Weights of a small GPT-style language model, trained from scratch on English Wikipedia: 3083 steps.
Each number is 128 + 24 x the weight over its row's rms, rounded and kept within 0 to 255. Layers, rows and columns count from 0. Numbers have three digits each. The size before them is the row's rms in percent of the matrix's.

# layer 4 attention output, 96x96, rms 0.08, rows 0-95, columns 0-95
095:122144157134118134141107165170138166145128107128155081132087093107107134130112139107133158114151129109119133109206087130102145099190131111163128148169099146150174095121103143148115114133096107132116144114137132116171126155136145121087160150124127137103153130119147116167113125122129129173
094:116093152115094116133075101131151133162127138168103124109120154117095113119131157102147146148108112102152112144115144114137150099082120100177119134198162153136143115083089132091139105185141095155142134125133100098130127135136126151102097130129122115117124145122144174159162167122141138115
108:125125138112123082130139097142156192162142112109123134149100086103122156116144136131174143148097122134141169120130150154109129156114148104158147133101128124123047124133116150100101106107153119071113118117111085114153110166160131132073094132132130165106119110127137128156125118148146122102
106:141085132140123164080073126111124096112162113114123124133116115179109111123136117160145094119143165130107139159150091097080137141151150158157161137125092081103092136188126140146145118086155082123111136106150152136130120137094127144102165153120103129114135116132115134122100126122143146155
106:122175177165080128126142102140137169111134102079184109156115125148148110118109095103130160132106117116148127127105119195101126089148110138133122098158107129102077147154142140173134098112154112120119162123089175126159099155127118135115151130121109140139116124131125152134160120134137136118
101:162148131130054152125171140137138124101134111095146114126140106096160138108177149147129111130136112071094160087116116165141096145123104104145099126129196154123159149168114125116160120175147103078128114162127151146162150111112120147140142161127123142109131107142135133125129120125132141129
102:145106118081167127166132155137150134156109107107122151154111117125098086151125125103107141160122102180143148115148174161123111150133144150130141127116143163120078129169160101115097110174104108123152175101159090165110123116152153140099116152089157117114120143124131086116137143137117116102
101:114151120156168105149094108118124133108104146149116169130115138112047134090136122074127133132130083168123120167143119110155113112114109136123145077138154134177138166098134127129099107124173152146102135107123156155109138100166152107165119125120117156138117117128144087126136125138148087146
097:132166101099117151147132155118096149084124112120141175114142140131177096142120104138128127158136144115125189123123146129091121153162179180160145145107146122132142102146091100098161127160126141162120098145120155178149128155136097094144136144133130133188146103148105134116131113156131119133
087:144175136143130103154193125117151125103147107121156149127115165114113118149153098104120056113118119129099165168088153130152136113169097129075116098162117152130112118101109120158102166142172142137146158122124146142133141140140112112148109125106106164117119155125160082115107128137132144151
076:109140095122130111139121073141150138154155130090147189121092147119145127097146154103107165138137108135122123138114126166157105135140089154117104125158097114105084130107091180107126160150131104160155091111176114157134123135124129132132105142130121107146127130125163138151152066111118162094
096:126113165148111118160174116145093123144109135133144146164114184113144157129081132150087180142120133153132135168122089152143144119176153088124136131125178126144161117145161145124091116108151160146120072139118099133155113128109116142099108143127098123119117120143131120154152076130092150120
097:134133119110149118105127129153134086189093139161145136116085115109125137142164097080080112137131149179128106062106159117159135151137151097104167119149104158146130096078157158108117121096092178128127152114149121146100118150136122134117130126133144140118102154149128124150134120140107144141
091:106112145112160168122128107099100131133073144163124147106102105151115135156132140085067147138137169170154169177071113122136109131156107140121127129142167118141146128103183129130167103103124101131132096127114111134097094099127128140179117147109111109125110151124142124139125117134101139155
100:167136166172136144129148120144114139085126122118152111161098141111133172169113171114112144123123183107153075112137132126170145187125124132090131120136154151136146173112147129120198120079149154141106133141132127161144110139117124126153145131136111127123126099166127120152120131124121161170
102:115163124137061194123153118121128159152170165096137159163116130074127159127157134138114116127125119104131128092113154132182109130094141111135095136114133131140132150119148167114181096093164124134118065124126119124125148125159117136150108138153127125099158133145150127142123164142138153132
119:108125153136134115102108062144144128132114152073119178127153115100131149094132116156163102135124150138160120086132143119145117110104127096168076110077104132096111093074110097155118153134158133105106076122113109117124112117145115130102140103113120127138145131153112179125143105146145125114
135:101131162112113122163135117137122122123201115070141105096135135082141120133103106161136170121123139064116166115104125097137150146085125108121116119108103196115097137147152118142103120151163143126143097144109128131182130161144116111120120139149129118135139114129133157096156106111120126092
107:133108141203127152106122148130150122114084117145182106155066138167151153114119104130134133118121117162146131142169129164130145146156157170075111144113115149083145084139119186146131138110120109154144158116132139153134114128107137130127134100122095148091126134125127109105115104136129131168
084:135099172154070158125120126178111126135140095105139125111115084132098152077109111076111109126108121128125141114151166071127121145138138142164119118146132159060168134144103144138154117161136166130155126142140159148132130126108134121098136129099127109077153138138130097117129152121138133164
081:103152121141103112153143099123134099154079150084138112118161106110128124093156140128110092106152167153099088133109117147119127086125136139159121145118074134158138118125157074121118148164126132120121102163157162104104149101103074107159135145131153144123129118112163076133092150109113122136
102:146158144157109147128117147146138096119090112118128135132143168160170108106161081150116149138139149122160169114075161132127173141135151175196146102128135125120169121153128162168138173139152096138107143143127147151116103127116129124123110121086102131116137146133126102127095095113164103134
112:089153146160126103109163135099106105092088099136167155122126083163148117079161130128151140121138171106176144174137124166119135087131100100122098152106131092116124119126147115124136121143085133138137100110127154127150110103105126137156157132140128149133113113156152164096134073122116116166
108:084112072125104120100121145120128122147100124126135127157096184193116141129144118148139156161123122126144145130123169209154148097144139135105176125185159108110117110125120156115141127130129124139117108137120139121135089145111120143105092142128081174128132100110153111118133168125143131112
117:150120120103118136136141146112104155164172094127135112147114159098151109143107135143170100165180117120159091135141140119105127157154109174171124129155122148131153148195190152104098146107159129108117151128143091128142114170092138136112128150171136113091125134117129129117103137133096124128
090:124096089172117108101136102170128110117130143142095160176122101176106104131142113128131126113151170120099112163107145176173149132117115153128102141140159155121144116157104098107141156144123083126144115106161108132077125105154120132125082121099090136112122084111164111107120139123121120159
111:095116153095153079133124144118134148150120158119106136144154134114197167140143143107170151136126135105200156100086137119122148128128137091090094179153117123135111154137152116141097149106136151122100094111132076133159129128146152131107121126126158081123157104114135114164127130139125135115
094:168099129148127136153115091084109103111093096125147143140128089153117110161103125143100156148122129121122170176147127154140166145098086121150134118126126082117176107089144148141087074121158132145128116129138122170073115131149123103113108128125080129153107102103119113112138104116118123154
097:150116150077114144101141112122098145133140132138136127109094132134131146125143120113104116115148138114085154107128138110114085082151126128101168125173169175112152081115186094190153127085190133128116097132136129121112113157126129160139130136137133125108086124121111122160097147113107152142
100:165150102163102120130104129111136104137096139080086131141141102131098141122128136170136126146114141113146080106105142126096081138146170098150135090177151063134131084136111161127087090170109135130131070102105146118106114103106138113138120133104119159125147128109123148127124135111119148134
115:115148171096160129173143193123089179098111122153145139136130158088137138152151125106126106162131106120146128146104121125131133144174121072138104165158129148088154114154146153094117146139122136136126096125126115169145119113149173100115107141103142088144143128130110130151121081135097111110
090:124121148098145078113120173141095084134131126138132106148153145128096129149136148130124115137162131101075107167131131131138141114107095106117084112140169101119091084161126132131093102054116163111102090125155097106148153119138142141110105165119121134089117148143117119117151118119146094098
110:141175132141136162125141138147131056107090134127139168120126111113150108117117112157143126084156135088106092107112114123111113154119157091112146118131146129099133110146135148140117135086116134184110112142159193184117130097095124101157121110128109130127153137115104139115133084108133090159
096:137149137173144136137121123132113122133109133129159159150106131182150136157114090150125169168100123161140199094129129149139134155170109151106126115138138118139132149077081133077071129103073127134112146128130123163128108122116164151121123130106073142123101134146131112124143121132160138133
105:106188130142127126091111119159175100122106084102094081098080101134167131120145139118111104135119151138143168091163115096117140144103097127145142124124143128119110121134119173111120164161142063135115139143107165129132121153091143084133108131133166122132145161096144127113116132151133125152
093:123137150094154104113054156093139119154176126094086150114165125101144132108132158120136087169108145118169144136134144087110128111120152126147141155145106118144142132143055123090148130120124156130130117102151111111180156141151147097125117145147148092123142110117120134155107140154122111100
085:143095136167140102157111127132119100117124132126120173124128182096101152137163111125151078138147147134130154163098127123125151163117107137081149065087138138112128138182125073131143133147159181123103107177101099144101140123146131092110127152127106127127119114154118130111102135123118106145
093:171161126162125141164137125179132146137105106172108184129108177089141099128131093127133137133149165119145106124126139139089114147120119140101121076191136134115101124100179154102093141147129129156123154157084115163114110126122139111127117119130128119089111135124149125116133087108094108119
096:166127148128134096168123128155103153163133129130094171148097111170152142097143146098134128137170133091146124113081113126145105098120169148113168130135185105115102142148095139124121126143126068123117110099161092144104103144134168123165137151110146092090122136121158110136121105132101147127
098:125141152093159151104134123061142154122154107095128137128151120133161110147129128097091141130080129138175127132083125121114116085180149116133110142106143160183071166160129108158135116140106176166127144105154157160153141124113168155120133134126156107108109107125134118125123132138135138117
117:093152164105139149166115121129163126146180144123151091133107096124112161139119157129105147137111110121129100146167071129119130075140146127124127114127130176119149129162088131083100049151131086146110110114133131142120138161142154128120111132158169110141119152124109175144133137127142151132
110:119171145162145108102127133174129086123118111134161164100087162122134105092132155100175118143093135101151117206117124099159145146084129152164127121125138162153077091146092134125115118111162136114136118142091161118146117138133132127129108138141140131143106143125137134145132115165126094162
094:117098110082143086130109134142103118104134121133120178120105107082105106120122131139130122127107153156140099152093103085189124108138131094084102110118105178085126115128092128108174107156157146105135123154137133152143140127173103118116128121112098154082130092130113117123173108110113127117
108:129074085123132125118112126117113139110122120111133138179122138098164128164168163108107136125114121144116143094178152143124155114158152129111116164127146116110083109151115218145143135141153125150145102142164125163079125112161108107143102134130156110099130100125152114139143125105094142152
102:123149095141129141117092096097127117152134130104087133089108127157091121089143136082140151081110122171123140141115165096114085163155194168145102118158125134171116106098112155120163125176146152144153103140130127107103120160122141148150154125109138111123096131130127130119117147114131083133
093:103134106135102105162111117164119107124099111068114166168117102121096153123130151104094154096115127126082078113137142130149109124118119121087109115108133140167131144191123142130135111137137095137098118127142117140051139110164115109142140116113130127109102136133159085145144141133153106174
101:124077086090120116120140087137124147117148148080096162134135123124120117170100119147111175140122141119126132126118141132133109117159140149151125081156170151151136099154118144140135143130163098112121088139120109122125107138156153152119093118068132145065147107110105096127187129151114153110
082:125128165148121114165144133121125141128134083138140147106113120139117147096175115098146173106155079108132153147100115143140121113146109093113094144188104142148134086107115129156165081167084166092121141104134106143147124147135154166105151145123143145082095122131151107094104136111136124123
110:131127129106132143088122146098071097119122120141149161147171119130116155121131128089137113130136086071085099113135169119126132118126102122127103101080166115088139201113098139142157124097127154139118083110132124154107136106111137115124173130122138131147084121100093128131121140152108112100
111:187142100135132112130126147101093134127104146147139175111145147118072108103133126118128063129130116083101107177117150104128116150158160092156141129112094099143122088090107121141121176121138084094117133136132104127109134116089143109138159155118116141118096142149116111142123126124076107122
078:136159140150109166121140168148128122100179066105122130132116113115127111130145158139125121144154133109172161143140146087128066166090069126109128142104135141148131103097116101130175102108119134106105165121131145129116173152154151168110141155137116130093137122122137119115075150125141136138
098:152104097131134139156153121074110101116124133160143142108122120149136116096119158125114121126089150123121109173128116127138130155115147176110154140176115137072110119093134079164119095171115103117139087136156118176104117127104132154195134122094127126151100084105120134154120113110121133137
111:183124111134137132127171129170106161131140093079152066132085147138121091073109151121161129148138096131107200115108142154143116113137139149172136116120143110128114127097144109122117142134137157104147131137152144161167131139117101124101117133133099150117135125123155110099121102153084111152
107:134138098112140109115101078172113126129100150058119140150140125130107060177137129101114134173127135142183098110118140141126131099186120083119118126127137108140093120114113121180110124103174090120115159124121144119118138120133132083114109123115110141129147101108142123143146166130116145121
090:093136119111114125120112132108147121105112141085083117112097156142094137104102094160111150100111105128096147122120144154134145145111159147146080141116127184140130203081149138140097180139173126135131126133091155148143140145109084146152113144106123153135131118115114088117148153152157111134
102:074083085128111190133087107132120126132103143148109175120160100121111146147117131098160151121095120143112124063140156125138110098118124145130159153131073123060138120121101124150131086118130118160142099136138138113098119101132140153121134100100131127097141101119109113159158143128144132125
110:132112160136142108142131110121110147138113100096080165105118143122151118117097079122153146091109105094150112118159100129088081100126144144094135105132133176177144145096134156158128177125136101143119192131133103141154125138111144135123125105102129135092106104115140125121161078103126102108
107:161149149152117140118122091102151135105112084139127144102096115128101154093173131141079145118094145132078131166133136118105159117141136107073121136151154124118131175108180141131119113158152161154136137095111135170141125123120147163098132090110144149122127146142137134123112095110131138196
101:167154163142157157130144129136133110123084089112130115144109111143071092089172152154163122133116124112172114129144119144156120152137125097162144179111139087105130131099122103147145084122173129107111153114124162167133142123114144122106138136089132148112147107098143103133107089094116093146
113:157176081151103117136115129183154121122122126104165119095120175117102096077136133129145137155114127151122147141123161083146091130160160102110103152166083127125086152102104104123129108151158153150165145121088152156155128143127095097117125102134107164120151135119153132111133136110119127143
092:118116127134099143111117125169133128138138127108082159100104140149115120136100162123112128167138153143133158134085107093060114129115139125173159116141163090113137164129164087129151087126135102119086115135090174116139115126126155148114096172124105136106143116136135086164125162112127168145
106:107114153120119134167165115135139110135132162107117159165138119061139129139152131152162158146138178103133123101113123135113128150163094124132131121131121149176119079156181150109110059118174119094139081154128133125134122112166127103111110108145147111088138111107114130136132091123132126107
091:129162134112149108159136116106135147131150134100137126114083158158101141153163089122109080123140140090161121160139179127172097145123142132133180152120116118152099095125147160110107158152192104132100132157114128134098123164130150123148144159164126131142113144167132110161143145095131145162
114:090131115134108113116136078136128137137102098102124078113144124147144147153103167124069172134109158139099121111127128136130139109118093145153156188108142095151128115173142176108152144175138120135127100125167128140117150147139107133127150092140145155134135083139128162125168089095118143109
090:091088115126152152124136121124169121114162164118087134145131120136136125188142131157158155109115094184150144129098156116083143109139113125116150142109124122124130166098118150117127095109173122186111112118137155150120185120121122130109104116143141134081138068126119096131112156119131163144
099:127088134150126132122150131106127142096122139092148144120169129093168123122117116150110163104092127099137204164123112141171081159091137096144114110122131167181129141141114133128101160119150124145138147164144108156113137111154098159160143089106122110136137091130125124121132112102162174124
101:128112152139152149146166133096131161138124094152130146118099132095156185091101116161112160172088152102102143156162106116171121102127188121080144175080134161129143132128140135093139134154125098138139138124114121143160124161117115121086107106140129140130093127125138146113137103143106144104
091:103129093102097085109137113102134121096096139114131117124125136088124135104118171080119087156135119126135113114189097155119102149147062139090133108122154130145137093107092110128130107179174124113139078131116115121111114135130113110161142110120158109150131110124133142140170172125110120097
080:084112118091079124106128150094132135145125147117146122112160165149126116138132144119154154134135086163143156177148130152141096130123133140137100142194106147108128162166112115138144159107165124117146070157094082143170117152111122160105126138109113139143138113116123149116152152160141169103
092:130145152112117149124126156145134138133109120119175097083118117132147105136128152109144141083158124136147137135189164133107074128107141116126131136131154133130103095129167133077104130036141138161146106161124144154145161123100125156151141126152127074130164127125155140109117123099104143129
091:132086169122095140115099109177137082150136126107106116114126164164123141109120128155092183125121120132104162126106156089160087136125121112130155125144154091153103083131096200143111099101157171110116124113123115129158121131136170172106131097145123102116128129135131128124129125096122147127
101:135128125103133146113089121171146160156059158144148143096156141132104121136095097079090119155115126163145147124111123124128129119123159113128111129110136156081161097120159142144126145120142066139115152136121128163111116111172157092127115108125121150147149153140127143157139167095183120102
103:100120132118138142119117103162120122104156097103102118110078149142128127137148138143163174122155088096164108153120168128132191067150106163159141082132172155112130117101118161117105123162151106152134151112106149161124157164132135175115105129127135105103144132134155151120152122112127125136
096:149131157112134170143122164150145154130161119097146096141108098144173098117125149098090164135113176166175135108127169144129108138135067121163152131119116160125135145085130135168108151143093077148118141117154164124138150150128161130148095134153176125110133134114122103135123124112138132104
102:151128163126138145078109080130136150126113118112132103122097136144177131145135167096143131123175146154121135102085096137133102089122104158188087109094101132117096106099146122088139160096141152132088127106150125133078122145124139129125137118116124107114129129077125147143106141127074142129
097:119126104113135081133155115101101128075092093093102136111154151113136114136161102155135177139156140073127163146101169137145081121164096137151133135145166143157126104157152122154123154116101118129111137148116106143111117154158143123121127119072152169124122096112133093097142107099126124132
110:122134109132166147156161129159154142122114126127165157120103145115118113197169114119138093140146077131124139123141094159143102136138117116110144150143154160073084095109117134063164130147140160143140166152114124177118119139158137115143092169113118149113149137131117111117129161129127140154
119:155107150106119097142160131097136088151154063144139169138126112103122096133136143086118120103118157107085146096094110146092148182115155124138109112123122146119110106152092161142172089127183133143146149128150111138117145115155129127111146152103159129099096148124107114135127098110091143105
090:160142128127070108101101142084157127154126167136134146156124142116167142107096124149082136151136120099137124112124105131158164111106152155109096144143078146173122142148146137145117140165097113122120089125119109103161109141126107109132123125147124160130096158141084112139106199149115152160
099:114119137147132105118159084155130128117080097151105137098154165167154121134128139137098094119118111135133138134139124098092141141163075138169146142131164095147075104139125145083119199141161168169107119130155129129113133124112077137153127094107125123115113127134098126140145101122126157138
091:133151100158124095127123168162146135071081107111121141117103157125122110120118143126132147111157115108166121162069158084129119172107124082139094110125137116111120144183114127176110149158099109156140114156083135157124099122123120125099175107110137144135136131098129116112125135104131114163
110:128205160134103127123140125134150156181107119104132157112152161095158127069146146086102131135119114091088126102116130153135121071106101142133124158172123130144127148144163131121171144093136133133125120126124150150156133137146108093114138122128137106153112164126132152159136080116129119085
113:101127100096165151089135153120142097136099132105106102120086155162141078126146100135145129190146111128147156134112081145143175130122151131121139080175141126180119100111127133098141119091118114130129119147114176150155112126115166123101117139134148130146159132108118126154152141147077110112
095:088121120087089130103088126134104104158080128143123136149085073143139093131148124122127145117141133154093129114108112154125098091086154106119067095142116074107101135132137159115131155153154141126112087121129108136095141156123132145134136147144105143089117136144152101140086131152121154167
103:111121155163137155192122172150132136148134154124151116141152115151064156153142121145141163118107156108152112148155189154164120149136164112171113160158150147143123148123130108124116065121121115148128126158113172102121090141121122124124129127129091138138102129154154120143178118125122109147
093:137161166132145136117077166168142119148125143096141160109116156123120122113120114094174147132139123095173106106134161117126130125111135129099101129167155156093121114115100098139166073111124156126126148113130120174190126144158157122078136145123096118132152152136101106157118138113154104105
083:135157115132120095130125136098109097112136116172106163124136114146133130094118147139060126122108161128113130118133137104165111152128156136126099120123196126157110111155158117143082077168097136144123064084137128177115139114124144109157131117098132115153092140119088110141128131122139110159
087:157141124149158171126093142141148128134174152150154132134109092183136167161089099115108160090119126105118139130123124165106155115116127132075098134125117106160127145118117138169138085144115125138148093138118146153112092143094174123141132139151102110127099149140100093128107181146093132152
108:103090127145136114133129152122127147193135139152113177142151146113128076113121156153150147124130145099140129169129102117085118116069153112113138137158100097149106134166165160081138137143152110125136173118156110122120125123156096178086102140123108148134101099124136133148130094129112154105
084:166132108151122165134140103160132181079096158135120167149089119122082133127144108130131139153121140126121117138103099153111082147200144104141105138131137101139138157095147110093151127129137059116124095148109136153119106106149144101108133146093114142132136118153145121122102151089136099147
082:136138095080203115133165144121136089176124117142151137136114062121126116122095125063112145154096111117130115128146132136158189136110150108129159109149135117167144159081093141149106122128150118138139123117142118143109152122155155135146104140108168100121106123107139106114116140153127129147
094:139189133157136170126136155164126140086110144097203122116100144138143147152145119112123147131125140121148141138091124133143148140166132116127150163157115134165104117121110146151172098155141152158137104109128197149153112144116126088138168109149113140130125127152140079163109132137129161139
095:157102118183111155099104125096112126160111136107154130156088130119101107162116113099155166149140119153123097121151140172144128163124098167164138096140090128136148120125130197161117101099123108094147134115130137129112134128113115150106108111132120168129137095120114073111117172159108141154
090:140131126133147141109147150140126161094122144163136117080149137157132158155104112129140117107144108129111186163123133084088151180174109057146102174166147137149107137139131113122097188119142122147146111134125089163113107141090156119134158089118105126142121122106134143126131126137132145135
093:131127150111118068128117097139104153137120142126135071068142120168135122137176103108078146098099143141087097107106114111115159113120114094128117149175149176109057128094132109123104156113150152142137142108114128107111124174126098120124136146101134140125123120139132128127154157116118151139
117:133133167133114127161094083146125120116137105103104127124116185124134156120124117167132147158107161082114114105070149107125118104188109132083170118093108118124150118106117142053086111125172125134093115115126132138125137171136147120094121110126097138141116118151134116124103140121132118106